Weights of a small transformer language model: 10 layers, a variant of SOAP for these matrices.
Each number is 128 + 24 x the weight over its row's rms, rounded and kept within 0 to 255. Layers, rows and columns count from 0. The size above them is the row's rms in percent of the matrix's.

# layer 3 MLP down (transposed), 1536x384, rms 0.12, rows 1365-1391, columns 256-383
size [105  89  91  93  97  98  93  90  93 103 121 102  96  88  98 101  88 112 101 100  85  90 105 106  95 111  86]
[[118 140  92 153 126 107 151 111 119 101 127  93 147  92 119 149 132 150 150 136 154 197 112 125 132  71 118 140 159 114 111  94 104 126 142  63 168 146 122 152 113 134  93 111 146 116 118 135 149 144 167 143  90 136 111 141 130 134 110 131 129 145 115 181  99 102 124 108 161 113 117 122 160 138 193 119 150 133 121 160 159 103 119 130 139 159 159 133 134 109 170 124 155 119 126 163  97  65 167 108 122 125 119 120 121 148 111 151 145 113 124 118 130 136 147 150 123 138 153 118 118 129 151 165 141 110 126  81]
 [105 136 158 146 151 150 166 173 140 119 125 162 107 102 112 114 119 113 160 101  97 149 142 125 110 104 114 113 137 150 187 112 116 152 125 130 114 144 135  82 139  99 133  95 108 102 111 140 129 148 161 119 103 131 146 134 131 177  42 145 105 108 140 125 107 122 110 147 106 107 116 120 141 135 137 162 133 140 107 169 137 128 153 111 150 140 129 151 135 105 125 157 145 184 155 139 119 116 126 126 106 137 120 146 147 120 153 115 152 119 161 111 125 158 127 161  93 100 178 156 128 129 124 132 174 143 151 154]
 [154 150  87 117 108 128 137 155 133 132 111 130 120 161 157 106 156 123 147 117 143 107 133 174 132 148 141 138 119 154 120 152 145 161 114 159 135  92 127 138  65 143 148 119 140 134 147 110 129 123  95 140 143  89 150 121 125  93 150 130 130  82 152 143 132 138 147 109 143 118 154 180 127 110 122 128  78 165 120 116  80 123 100 135 105 113 113 130 104 137 103 180 102  78 116 123 130 108 124 168 157 106 126  77 130  94 126 120 131 114 110 107 144 125 141 103 149 123 118 107 151 136 111 152 117 101 156 114]
 [113 132  91  94 101 140 107 132 118 151 110 143 100  89 105 142 101 142 112 150 116 112 145 121 148 138 165 137 134 139 146 116  97  90 150 143 166 132 187 117 103 134 125  94 134 161 137 109 113 124  77 118 121 136  83 184 136 150 122 155 139 188 119 157 111 154  90 131 119 158 121 175 141 112 121 147 137 128  87 119 113  88  94 152 126 146 106  98 150 118 130 139 120 148 120 106 134  86 176 127  73 119 148 113 101 129 159 159  72 165 106 161 127 129 170 156 143 134 129 118 120 143 165 100  85 122  92 110]
 [143 163 141 147 156 109 183 130 140 113 154 147 162 159 156  64 146 144 123 117 122 185 116 143 159 123 132 104 156 150 160 148 104 133 105 113 150  84 132 100 116 135 131 151  79  90 139 113 141 119 138 126 122 116 128 110 113 142 118 130  82 129 128 167 117 124 153 100 187 136  92  99 148  94 124  97 126 149 108 133  98 122 155  98 124 137 165 126 124 103 148 134 141 159 139 104 145 157 117 119 139 200 130 111 132 132  93 112 178 173  87 126 160  80 122  92  98 144 140 121 128  66 126 183 151 151 120 129]
 [116 137 165 118  73 124 101 103  94 151 120  48 142 126 108 150 112 102 114 165 129 128 104  94 103 144 150 120 172 116 105 125 152 172 129 134 117 102 118 110 134 130 103 147 145 112 144  99 151 120 106 155 119 119 134 112 136  62 135 119 105 143 138 124 170 129 145 155 136 169 141 131 170 130 120 137 163 149 115 136 153 136 149 156 134 140 144 146 127 114 105 136 140 163 102 148 136 142 130 119 157 109 146 128 106 103 146 144  92 163 143 174 133 136  88 170 128 158 144  94 122 127 150 147 146 117 178  88]
 [150 144 118 146 136 137 116 118  97  99  95 126 149 174 130 111 116  93 138 131 133 123 134 115 135 173 110 141 138 115 130 126 115 150 145 172 122  99 112 140 145 150 139 111 139 166  94 115 144 125 115 134 107 180 129 145 153 117 140 150 139 130  93 111  96 121 124 132 151 123 110 115 129 112 133 124 122 123 104 116 102 150 160 112 113 153 142 171  87 135  88 133 124 157 116 113 145 115 126 151  97 161 203 126 193 130 153 165 156 144  92 135 167 124 122  74 127 131 149 128  95 104 124 110 113 117 112 132]
 [114 132 145 127 120 109 132 126 152 108 128  95 105 118 124 102 123 128 129 144 147 122  71 128 134 103 114 159 133 107  93 114 146 109 115 138 137 114 146 112 135 128 144 124 134 108 146 145 158  98 131 150 115 121 119 138 107 149 108  86  95 119 137  94 131 119 119 136  99 144 113  98 141 152 120 164 149 135 101 119 166 134  53 124 135 115 123 135  96 123 121 147 101 177 172 147 126 142 142 112 135 147 130 133 144  27 108 122 138 107 116 162 161 117 139 128 104 146 176 141  82 138 100 104 128 146 146  95]
 [133 119  99 120 125 104 144  86 181 115 135 115 187 149 115 179 112 165 162 146 120 146 131 157 143 141 106 148 155 104 122 106 130 139  65 127 121 136 126 162 130  98 169 151 148 151  92 133 179 120 125 153  71 105 132 133 169 137 144  80 144 147 138 123 142  77 172  84 120 166 137 107 148  78 151 126 113 124 154 137 150  90  61  88 150 131 173 156 118 127 113 126 151 161 111  86 128 114 116 109 124 133 130 182 109 105 121  93 143 141  92  85 100 134 146 173 111 122 145 101 173 137 152  83  99 175 145 179]
 [111 156 146 141 115 136  94 122 109 162 111 127 121  80 138 157 103 113 151 105 128 126 129 158 151 161 170 151  73 129 116 102 134 152 113 165 136  90 182 121 128 118 137 155 130 125 138 114 132 121 146 138 138 121 129 132 122 130 147 162 168 150 113  99 113 140 103 122 149 149 138 171 182  98 110  97 130 149  97 150 114 148 110 137 144  81 122 104 158 142 140 132  86 125 112 108 130 122 122 143  71 121 135 110 139 111  88 103 138 117 145 103 107  77 139 112 111  99  98 137  93 121 122 123 112 125 125 125]
 [136 149 121 110 129 125 126 146  92 121 140 132 172 112 118 115 124 142 159 201  98 102 135 130 116 155 137 123 112 104 137 128 140 122 119 120 121 111 107 139 131 148 148 104 162 128  81 111  90  97 143 111 128 137 114 131 160 163  76 142 132 144 152 115 115 168 182 107 108  83  86 168 120 126 159 135 145 145 145 119 132 140 128 162 116 140 130 118 139 130 123  99 105 193 130 166 123 130 144 104 160 119  79 102 123 133  84 114 113 127 148 123 114 124 118 131  98 155 144 132 130 152 158 128  91 164 138 126]
 [123 119 109 116 116 129  95 111  60 138 150 101 103 110 128 122 140 101 121 142 124 139 155 142 104 120 131 162 143 121 153 125 126 146 149 135 150  74 158 136 151 182  83  95 128 178 153 115 106 113 131 138 119 156  99 118 100 162 135 144 135  93 129 146  95 121 152 133 127 182 109  85  65 102 127 166 120 132 132 160 135 139 100 128 100 167 177 116 124 126 130 121  96 157 104  79 112 129 108  89 167 112  91 117  78 147 125 113 118 136 134 154 125 111 120 108 146 122 101 160 120 165  72 121 167 117 137 144]
 [126 145 169 169 138 123 127  82 131 119 136 117 136  74 146 142 116 105 124 137 166  99  79 150 144 139 141 112 101 113 119 106 124 121  86 121 133 142 113 125 168 154 145 103 108  80 135 115 173 104 140  57 138 113 120  73 144 149 154 114 121 133 118 151 119 144 118 131 112  97 103 139 131  91 126 104 122 112 153  98 115  88 157 119 122 122 162 136 137 119 130 132 122 157 157 125 106 134 161 127 179 154 175  96 126 119 163 117 139 124  61 109 135 175 115 107  90 124 122  94 148  91 137 150 107 130 125  67]
 [112 134 128 137 104 129 178 140 153 164 112 133  83 123 109 123 146 153 149 133 141 115 111 123 102 111  88 141 122  76  88 134 154 131 121 152 109 102 135 122 145 163 135 118 143 163 176 134 117 152  99 158 121 135 184 110 125 106 106 141 151 171  74 133 119 137 140 129 148  95 104 107 164 175 144 136 108 156 114 116 111 152 130 163 168 128 140 103 159 124 120 112 158 114 166 141 125 168  99 152 138 125 118 137 111 116 167  90 109 119 124 127 137 150 126 108 140  92 125 135 125  80 113 151 124 112 101 198]
 [120 114 114 107  91  95 114 121 150 126 105 149 119 113 159 108  85 175 126 145 108 150 153 124 133  58  94 134  91 149 112 101 137 156 109 122  97 117 106 152 128 101 124 108 125 121 129 113 129 146 133  86 165 142 141 116 138 126 123 143 152 145  78 105 144 141 160 146 104 107 117 106 135 155  90 149  98 105 179 125 168 125 121 182 169 140 154  73  92 155 108 139 133 131 131 118 140 134  90 105 144 115 144 135 141 136 145 160 149 122 141 148  96 129 158 119  92 148 130 133 135  90 122 141 119 156  97 126]
 [125 100 120 133 171 153 130  91 109 116 101 120 132 123 143 133 108 141 115 117 118 149 107  83 139 152 142 161  80 121 134 200  88 130 170 133 102  72 180 116 138 147 144 108 115 117 106 100 131 140 159 140  92  96 111 183 131 107 129  89 116 122 101 140 119 105 133 156 163  85  95 122 146 158 139 156 166 105 141 107 115 140 134 123 148 152 106 139 127 111 151  93 119 176 105 100 140 137 116 152 108 149 107 102 113 121 121 121 138 126 137 123 114 137 151 101 109 126 113 151 121 107 126 114 129 118 150 116]
 [118 123 154 142 134 170 174 170 140 171 114 111  96 149 124 154 134 136 142  80 135 131 139 142 121 117 128 125 133 120 138 126  92 136 129 108 161 121  99 114  94 126 158  86 115 134  85 121 128 162 146  56 102 158 126 153 115 129 134  87 129 127 127  98 130 154 130 139  94 117  99 132 128 136 134 151 123  96 145 117 118 129 141 109 120  98  90 149 121 103 113 148 122 147 126 135 137 167 106 117 104 122 142 148 123  94 117 116 106  88 126 101 102 131  92 111 103  98 155 133 139 152  87 185 127 103 149 112]
 [153 127  73  77 126 106 141 145 125 101  79 143 150 123 149 119 121  57  83  92 135 124  82 125 114 145 159 116 161 156 137 125  93 165  57 118 155 108 114 107 131 135 123 123 110 127 153 154 138 113 124 118  80 142 170 154 141 166 122 101 111  92 156 128 107  97 103 127 128  89 127 121 150 124 135 126 157 169 135 141 125 127 179  99 147 101 101 129 165 102 143 141 115 144 123 100 110 157 151 110 122 131 154 113 111  97 107 107 111 152 144 130 144 127 175 117 171 139 112 113 148 125 141 140 149 152 134  95]
 [177 132 105  88 114 131 105 111 125 108 140 125 132 108 167  93 132 146 114 127 114 130  85  89 164 163 136  72 148 120 122 128 159 133 172 123 100 161 161 110 112 126 110 163  96 148 180  97 126 132 167 102 153 133 113 129  81 136 167 112 103 118 123 118 134 123 114 119 128 160 124 138 115 163 126 172 141 135 120 126 110  91 155 184  69 129 114 139 105 119 120 161 156 107 120 124 156 117 139 107 133 169 186 144 129 126 112 151 125 158  80 157 116 132 151 128 125 139 132 135  54 131 110 149 124 154 136 119]
 [144 152 141 142 108  89 133 135 137 168 146 143 110 144 145 142 111  77 189 116 127 197 139  77 112 161 171 111 121 140 159 118 146 100 133 196  99 109  94 144  86  87 142 139 106 128 115 142 126 127  93  98 122 106  95 140 143 121 123 133 122 132 119 159 111 163 136 157 160 116 135 192 139 185 124 139 126 122 127 160 164 151 135  97  90  83 132 128 129 137 125 133 134 117 122 134 117 167 139 107 158 146 120 118 113  78  85  86 126 125 133 147 113 167 157 135 127 121 113 121 119 124  97 117 158 168 156 154]
 [149 107 159 154 101 120  92 150 131  97 156 154  84 139 123 110 119 117 135 108 150 181 100 105 129 129 141 105 145 149 137 118 118 143 100 124 139 150 149  77 151 118 161 127 130 158 131 114  97  84 160  86 124 139 136 112 158  91 162 150 121 104 176 131 188 126  90 177  92 146 127 158  99 156 103 118 142 117  97 110 111 132 126 108 140  94  60 133 150 116  96 105 128  99 143 154 123 139 167 158 128 174 136  87 128 155  89  88  99 127 117 120 151 156 143  99 125 136  88 108 110  91 138 108 137 129 178  72]
 [ 90 150 121 149 152 121 109 134 143 114 147 122 146 107 139 126  92 108 132 149  96 124 126 127 135 126 158  95 138 127  99 128 102  82 179 101 129 139 136 120 133 168 123 112 139 116 133 130 122 137 149 129 163 149 135 144 119 128 103 115 126 163 173 132 118 131 127 105  98 146 157 140 157  94 144 145 167 108  89 137  89 171 138 139 111 119  79 124 102 144 100 126 126  99 162 150 106 174 107 124 119 119 122 122 148 124 168 157 123 122 139 144 102 147  90 145 128 131 112 134 155 130 202 124 106 147 126 133]
 [127 129 110  90 184 147 158 127 114 124 179 176 142 156 136 160 145 120 178  79 156 113 151 145 128 145 128 131 125 173  92 119 155 155 100 196 110 133 131 119 105 135 134 142 114 157 124 120 126 130 128 146  93 123 118 155 119 131 108 118 110 140  63  99 160 154 132  98 108 180 152 151  98  87 154 113 127  97 150 139 187 145 120 138 136  96 151 154 105 152 126 136  89 156 142  83 130 118 104 123 130 175 116 117 111 105 152 151 142 173 134 143 122 127 142  77 151 118 117 143 140 106 169  91 132 112 133 138]
 [168 156  83  97 135 100 110 138 116 105 103 103 117 114 124 134 114 138 135  90 159 129 124 120 136 144 120 160 164 139 151 118  93 116 102 125 131 129 145 132 125 159 145 132  77 160 150 137 177 147 148 119 122 156 148 115 130 161 133 158 131 146 112 123 119 140 118 100 149 179 139 122  86 135 117 164 125 176 176 119  77  88  90 177 118 107 156  84 114 156 144 132 147 120 108 173 135 144  91  79 148 119 112 136 105 115 126 145 145 140 125 106 130 139  97 112 158  98 105 121 134 121 132 130 128  72 132 102]
 [142 122 112 139 154 115 120 127 144  86 131 114 168 105 122  91 105 119 127 111 108 153 112 127 122 107  98 141 102 122 155 115  99 153 125 100 143 144 136 170 161 148 144 121 104 168 124  92 130 151 129 145 125 157 124 123 118 109 151 126 173  76 152 143  75 100 113  81 118 109  99 139 149 177 139 162 111 128  80 158  79 114  96  36 137 138 167 117  71 135 128 121 160 133 147 144 141 161 146 145 126 163 146 140 135 110 135 127 162  78 113 123 178 123 109 133 104 124 143 144 143 164 159 116 124 142 127 141]
 [140 140  85 105 132 150  99 127 122 143  96 162 146 118 147 138 136 172 141 137 118 100 131 146 147 104 113 140 149 116 147 104 111 183 159 128 136 142 130 115 142  91 145 141 113 107 129 147 146 120 119 148 115  97  81 131 106 158 106 141 124 135 131 122 117 112 134  97 137 141  72 130 100  88 128 120 145 100 153 159 121 133 129 135 117  91 130 122 132  99 186 176 144 156  90 154 153  92 134 134 113 114 151  93 134 155 128 122 111 157 135  92 127 116 130 121  93 117 139 121 148 171 117 144 115 106 133 144]
 [ 72 102 118  93 118 123 125 127 157 128 132 106 159  84 126 163 146 132 137 124 101 115 136 146  94 132 103 163  90 150 146 110 168 152 109 132 127 121 119  64 148 131 121 110 161 149  91 117 115 129 168 122 130 117 137 144 109 112 145 109 159 115 161 142 158 145 148  98 108 121 176 132 145 121 103 135 138 120 149 153 167 163 193 114 145 112 112  99 138 111 116 125 147  86 142 107 153 154 143 146 154 106  90 133 126 101 104 106 144 152 104 125 111 166 117 188 131 130 140 162 130 155 130 139 137 127 147 146]]
# layer 3 MLP up, 1536x384, rms 0.128, rows 1366-1392, columns 256-383
size [104  95 101 100  99  93 103 102  89 121 108 105  94  98  87  95 105  99  97 112  92 114 100  92 107 104  95]
[[136  92 145 117 123 153  80 123 111 134  97 116 125 161 110 120 100 138 141 130  78  98 148  80  70 131 118 124 171 109 162 138 162 172 134 195 130 124 132 151 122 153 139 145 140 148 172 112 106  77 144 133 124 137 135 166 131  68  78 123 109 120 153 118 149 121 124 156 125 123 155 130 129  88 117  88 126 126 145 117  86 115 105 103  99 144 143  70 140 102 120  86 142 132 140 113 164 144 112 199 111 110 118 137 101 127  56 142 146 119 137 145 122 119 111  78 151 139 119  95 112 140 168 172 137 151 107 139]
 [154 119 137 155  97  95 111 118 129 129 117 103 112 123  99  89 132 144 164 110  97 169 107 152 118 102 135 175 122 128 138 143 108 148 161 146 166 176 102  85 118  97 104  94 104 146 129 150 141 170 119 125 113 129 183 130 131 154 120 129 142 142 132 153 137  82 131 110  66 147  68 138 151 106  87 114 118 106 134 125 157 148 148 104 147 125 120 113  69 173 101 159 166 160 166 106 126 148 118 116 125 120 118 190 127 125 118 172 177 130 147 125 148  77 127 132 133 111 133 108 127 106 132 126 133 169 153  80]
 [146 106 145 129 122 137 138 124 147  73 133 125 166 144 141  96 117 142 111 139 154 187 117 174 169 112 107 143 121 124 127 113 114 145  84 108 162 156 178 103 102 129 147 140 125 121  96 147 170 121 156 119 133 117 159 106 127 135  99 166 111 122 149 111 109 151 144 152 118 120 116 110  99 148 132 128 127 116 110 161 144 160 155 129 110 138 100 113 138 129 109 122 177 111  99 131 120 178 121 134 151 128  87 127 156 141 103 101 150  79 125  50 127 178 113  61 118 121 150 129 140 146 142 136 182 133 186 132]
 [127  93 123 158  97 144 104 162 181 121 158 178 163 112  59 136 109  96 135 187 165 141 139 107 139 135 117 137  88 141 128  88 160 138 154 114 147 136 100 136 113 142  75 137 138 135 136 144 153 121  84 129 161 113 108 167 132 119 109 107 138 135  94  99 103 138  94 147 127 121 157 101  98 110  96 151 142 123 134 149 154 133 130 120 133 137  91 128 115 123 169 145  91 104 123  95 119 100 130 127 127 100 129 162  91  78 115 126 121 142 161 140 108 137 111 117 117  87 119 178 161 116 115  69 119 122 159 125]
 [111 132 101 133 169 117 132  96 153 176 145 156 159  99 135 100 159 133 126 105 131 151  97 160 131  92 122 142 119 117  98 167 105 113 120  98 155  73 168 153 122 118  94 140  88 156 128 124 118  99 116 139 117 158 157 143 139 115 116 146 133  91 160 133  98 108 141 118 124 175 127 169 107 150 143 108 109 108 129 100 105 138 111 144 120 119  89 149 125 168 132 122 120  90 135 118 136 133 149 118 113 102  87 128  99 135 141 111 115  56 113  64 135 133 103 132 140 107 117 109 169 176 116 122 119 169 114 141]
 [110 118 116 145  88 110  92 100 135 129 128 110 112 158 141 122 185 107 129 130 127 116 108  87 137 106 155 138 138 121  76 126  96  81 125  89 168 149 122 137 108 178 112 155 166 120 128  82 119 109 112 142 150 108 156 137 126 117 132 112 119 127 118 174 131 122 146 142 160 119 185 129  88 127 146 101 142 124 120 100 191 108 155 139 115  94 122 113 141  95 132 135 162 119 139 137 138 102 151  97 158  97 132 101 128 140 138  99 114 139 146 147 139 154 147 122 126 106  85 110 169  96 146 126 120 133 172 123]
 [139 159  98 132 146 140 134 140  96 120 162 151 120 124 102 132 165  92 131 143 169  86 118 127 137 111 136 131 152 107 163 131 109 149 107 133  88  94 139 139 155 101 151 165  84  85 103 136 156 137 113 124 137 166 137 117 149  99 159 117 117 186 122 143 115 126 140 143 128 141 106 148 121 125 101 152 161 158 152 115 112 137 139  94 138 171 126  46 111 136 158  91 141 138 151 124 112 106 130 109 118 119 135 157 128 114 128 105 144 141 149 136  76 146 117 151 122 109  99 123 174 135  83 160 114 136 155 117]
 [137 126 156 164 119 129 150  69 175  85 168 124 110 120 104 157 186  82 104 117  99 121 153 124 124 130 149 132 133 127 140 108 128  82 125 140 160 141 139 159 127  99 138 172  96 125 118 146 113 101 103  97 112 136 144 154 121 143 108 118 103 128 129 170 147 102 169 131 116 164 123 143 107 124 116 115  70 171  92 127 105 136  85 131 140 114 121 100 130 140 112 101 119 120 103 136 125 116  99 133 139 137 136 157 131 122 108 104 123 167 161 148 149 145 120  77 154 160 156 168 137  74 111 118 143 167  48  60]
 [ 99 112  85 127  98 144 119 179 116 150 124 121 137 159 116 155 127 145 108 170 142 101 113 131 129 121 161 130 126 125 120 125 167 160 126 143 117 167  66 162  97 121 142 140 115  82 125 163 123 145 112 112 143 118  95 182 148 114  95 100 109 159 127 150 171 156 130 130 155 166 134 173 127 102 116 129 136 122 157  82 142 128 111 136 133  93 104 146 127 135 117 148 126 130 101 106 144 126 116 149 131 132 157 107 146 120 132  84 120 141 144  93 131 157 151 161 154 125  96 134 165 163 118 130 133  99 161 112]
 [118 127 100 117 114 108 124 140 133 117 118 107  99  99 135 154 141  80 136 112 145 119 125 145 104 152 131 103 165 136 134 166  98 102 131 135 151 136  79 133 113 143 127 137 126 160 157 161 136 155 109  75 130 121  88 105 142  77 104 155 114 117 162 149 128 118 128 145 155  81 112 129 142 140 106  56 117 137  97 132 113 153 122 119 148 129 127 118  95 120 103 101 134 148 158 171 150 147 125 145 171  95  85 116 123 164 115 118 112  98 126 166 137 135 119 107 162 136 128 139  81  95 150 151 169 151 100 101]
 [130 129  91 147 166 154 104 134 117 145 110 120 135 118 140 165 139 107 138 122  77 113 135 116 168 126 108 104 110 120 108 150 110 162 122 102 138 143 102 116 106 122 130 124 153 133 148 139 103 164 141 110  86 117  97 129 149  87 132 146 105  67 122 152 135 142 136 123 146 157 122 100 124 104 128 105 124 123  75 144 145 142  97  91 137 117 137 122 127 158 117 147 123 158 114 173 128 130 117 130 153 150 100 125  97 130 116 119 116  73 141 129 153 124 125 121 133 177 192 146 117 116 138 170 167 128 130 119]
 [117 160 104 222 127 141 137 175  64 129 119 133 113 131 157 118 144  94 108 120 120  64 138 105 164 116 111  92 146  98 137 164 126 132 119 149 140 151 117  98 136 184 119 115 127 109 141 129 121 181 157 125 111 104  97 154 125 106 117 124  88 125 156 118 113 108 134 111 123 126 148 149 121 104 101 149 130 135  99 129 139 103 155  85 112 139 158 167 113 161 158  96 116 102 109 119 122 126 123 131 117 159 173 132 126 123 156 152 117 146 165 118 123 128 148 114 146 152 145 109 119 129  85 138 159  95 125 109]
 [131 108 173 108 146 129 147 169 146 140  96 151 107 109 151 123 140  90 145 100 122 165 142 152 126 138 134 117 127 154 158 139  73  87 144 133 128 166 159 118 137 143 161 101 124 107 137 148 120 143  76 125  78 139  98  92 136 187 127 108 152 154 147  97 130 147 134 139 102 135  96 100 131  94  67 121 135  99 159 144 134 120 171 126 170 150 145 107 102 119 143 121 132 129 116 116 108  90 152 172  99 182 157 172 138 175 158 170 114  90 131 102 130 120 136 151  89 112 117 145 160 122 120  93 148 127 155 129]
 [177 138 130 148 110 200 121 123 107 130 154 109 126 151 135 156 137 107 121 135 116 147 108 148 147 128 130 153 146 107 144 137 133 107 121 114 151 143 178 107 135 104 125 113 155 169 114 124 107 112 100 157 104 117  63 165 125 141  94 111 111 129 128 108 116 122  76 123 120 173 104 111 129 107 156 105 156 117  89 149 103 130 156  97 105 157 123 164 145 100 121 166 151 101 148 133 129  82 155 143 107 171  98 130 125 144 110 105 130 146 140 144 122 133 164 155 129 102 114 163  97 125  97 145 130  88 145 135]
 [161 138 137 129 133 150 133 148 130 121 104 137 131 103 119 105  88 103 135 131  89 119 116 154 103 140 128 143  78 142 128 138 129 113 123 141 141 105 156 139 163 153 110 123 123 156  97 137  89 134 115 147 148 136 117 139 176 104 128 145 156 157 137 142 117 169 101 122  94 187 105 135 141 129 119 130 205 117 133 134 147 146 146 144 120 131  72 147 153  99 139 169 112 133 114 158  90 135 146 154 140 135 119 119  96 134 136 165  79 109 150 157 129  77 120 143 157 144 123 101 160 151 112 120 124 114 149 129]
 [ 64  97 135 128 132 101 115 129 137  57 145 131 126 117 145 133 147 122 141 139 139 133 163 105 170 129 138 114 120 104 147 170 144 138 126 151 118 127 183 134 155 158  96 169 169 126 174 118 152 113 133 161 142 117 160 117 182 155 141 134 131 142 153 170 138  96 147 137 177 150 122 144 179 126 118 106 111 165 147 154 101 111 118 143 121 136 118 127 135 146 104 111 138 122 105 117 101  71 105 127 104 114 139  93 132 137 137 117 153 142 163 122 123 105 160 136 150 153 148 140 146  92 119  83 134 161 134 123]
 [133 150 124 131 129 133 144 118 147 123 169 105 100 107 141 104 135 139 129 179  81 123 116 126 108 107 102  82  88 176 153 108 133 114 142 139 158 142 108 163 147 145 143 113 117 180 147 114 128  97 141  76 148 155 144 139 126 113  91 143 167 113  98 159  98 116 152 138 153 169  92 130 101 114  91 192 108 138 127  65 154 123 124 137 134 133 103 128 143 152  95 138 109 101 106 107  97 123 149 135 167 123 139 136 155 114 142 139 132 131 129 149 121 109 103 145 146  98 143 197 149 112 129 141 110 135 120 113]
 [156 113 116 141 129  78 101 134 153 152 171 154 121 121 138 136 122  76  43 117 153 109 115 131 158 120 115 136 125 131 171 105 125 123 162 156 163 105 112 140 123 107 140 103 117 129 123 129  91 147 131  78 156 125 123 163 104 190 166 173  99 112  94  91 121 102 123 166 131 106 105 120 179 118 140  90  99 120 106 132 160 108 143  75 143 131 130 159 185  96 118 163 136 137  96 126 135 130 136 153  88 150 143 168 109  78 129 149 113 111 154 144 159 132 138 180 109 146 137 105 139 129 112 130 132 129 125 134]
 [112 117 129 110 103 121 120 136 138 150  78 146 123 130 128 125  89 136 101 119 114 122 158  97 147 121 103 160 137 104  48 166  98 119 102 108 154 109 115 135 115 124 110  83  94 153 117 112 128 192 148 108 100 125 122 103 122 120 139 156  70 123 145 119 130  75 102 124  85 102 170 132 113 143 144 164 160  95 117 136 104 130 162  97 120 181 132 137 154 134 100 132 132 119 117 127 116 137 127 152 140 150 168 185 100 149 106 151 167 130 141 114 110 130 125 131 113 117 142 115 143 129 121 127 159 136 145 125]
 [129 154 125 108 157 145 157 101 117 204  94  91 175 142  65 117 118 137 124 181  99  61 111  99 123 141 112 125  98  82  95 173 134 134 173 126 127 152 122 189 117 131 133 171 165 102 142 124 179 130 108 155 125 124 120 134 133 141  86 124 145 170 104 112 109 152 152 107 130 122  94 110 132 124 164 107 152 115 141 126 125 137 149 153 176 150 164 114 102 127 135 126 105 146 141 107  98 154  86 133 100  54  88 130 139 122 176 137 165 132 132 124  96  80 133 151 114 113 109 128 101 117 116 136 130  99 118 183]
 [180 170 124  90 122 152 117 149 127 128 126 112 106 146  75 137 127 103 146 124 153 113 128 125 158  88 121  89  87  86 180 129 108 108  90 113 105 110 160  99 114 124 165 158 113 120 132 139 139 163  93  98 115 108 122 156 146 174 136 118 105 137 129 115 147 119 111 137 133 126 128  91 130 114 130 133  61  98 142 139 163 102 111 113 139 117 151 175 152  79  96 159 112 131 108 124 102  92 135 141 143 148 165 103  84 137 146 117 108 125 118 111 147 134 169 122 143 134 180 126  85 124 101  85 100 125 153 156]
 [133 137 118 134  93 165  90  84 151 133 118 165 130 132 126 161 144 128 102 150 127 118 116 104 127 128 179 168 164 111 154 132 126  85 147 140 143 143 152 159 141 173 118 141 143 143 147 103  76  86 103 129 143 101 163  99 114 118 107 150 135  95 130 113 136 109 155  94 190 102 147 135 138 134 116 153 161  99 131 159 101 163 116 105  95 158  70 130 121 128 167 144 138 136 176  96 119 147 101 125 138 110 125 130 113 129 159 106 134 110 150 104 161 137 163 125 128 130  86 104 144 109  96 127 123 148 147 118]
 [ 94 104 134 159 137 140 180 134 169 143 162 123  88 113 157 135 125 146  96 126 159 116 187 136 135 105  92 100 140 162 166 100 121 102 151 150 131  83 156 118 109 167 127 136 118  80 112 131 146 145 115  97 127 110 162 173 144 161 140  97 117 114 110 116 147 158 156 157 109 109 142 164 139 148  87 112 169 140  98 116 146 167 164 138 147 136 104 120 108 139 126 147 149 116  93 143 111 140 118 109 116 154 168  96 151 124 121 133 164 143 134 126 119 166 136  93 171 139 182  85  92 166 117 162 101 156 101 112]
 [111 156 116 106 132 106 124 193 161 161 146 144 106 145 100 168 105 124 128 158 123  84 119 156 134 147 171 142  91 162  95 110 143 122  97  86 124 112 118 118 114 104 104 112 163 154 145 152 154 144 133 125 141 126 120 122 134 116 122 135 130 112  92 135 122  93 111 130 118 125 164 104 143  93 159  95 174 120 140 169  88  89 123 112 126 114 109 128 124 116 131 125  81 165 145 106 147 100 127 113 130 134 162  99  75 154 137 116  93 138 143 137 155 123 142 119 124 150 140 127 158 143  94 164 132 104 171 117]
 [169 136 134 119 109 131 108 118 134 133 158 158  95 173 131 129 134 140  96 108 131  73 144 126 123 126 136 160 105 112 102 162 114 109 132 119 121 158 114 160 170 128 100 166 187 146 165 151  79 135 117 126 100 139 118  79 102 135 146 140 132 151 119 160 146 149 129 168 141 176  95 119 148  95 149  95 152  93 121 147 114 151 110 127 118 175 191 143 148 161 130 107 104 145 146 110  76 137 103 139 128 133 138 151 115 132 140 117 155 150 102 114 106 136 142 155 113 102  87  96 108 119 118 146 159  97 114 124]
 [179 154 131 125  64 163 126 101 113 136  82 133 126 171  65 163 138 106 124 131 137 110 134 143 157 150 138 102 135  88 115 132 104  80 171 118 122  82 170 166 124 104 157 148 150 117 136 112 149  98 121 178 147 148 139 149 141 131 117  83 146 153 118 134  93 120  95 142 149 121 111 129 130 140 150 110 114 132 157  69 160  99  73 153 120 118 107 117 115 150 133 118 151 131 103  92 164  87  82 118 121  95 187 154 141 139 124 180 121 135 121 143 119  86 144 101 153 157 124  98 136 152 133 141 125  95 100 112]
 [149 140 117 144 101 177 114 154 153 126 121 153 121 136 108  84 122 128 114 145 105  90 108 161 149 141 143 141 116 137 106  98 108 136 143 179 113 146 157 109 105 111 138 127 145  93 126 113 125 103 114 117 118 119 111 135 126 115  91 124 123 162 127 151 107 129 116 136 123 111 158 110  86  98 135 113 129  80 123 141  97 172 112 118 109  94 121 123 127 139  86  64 163  96 155  87 148  65 108 146 127 144 123 150 118 144  62 138 124 115 103 141 129 158 159 123 138 134 151 141 123 109 111 102 122  94 158 172]]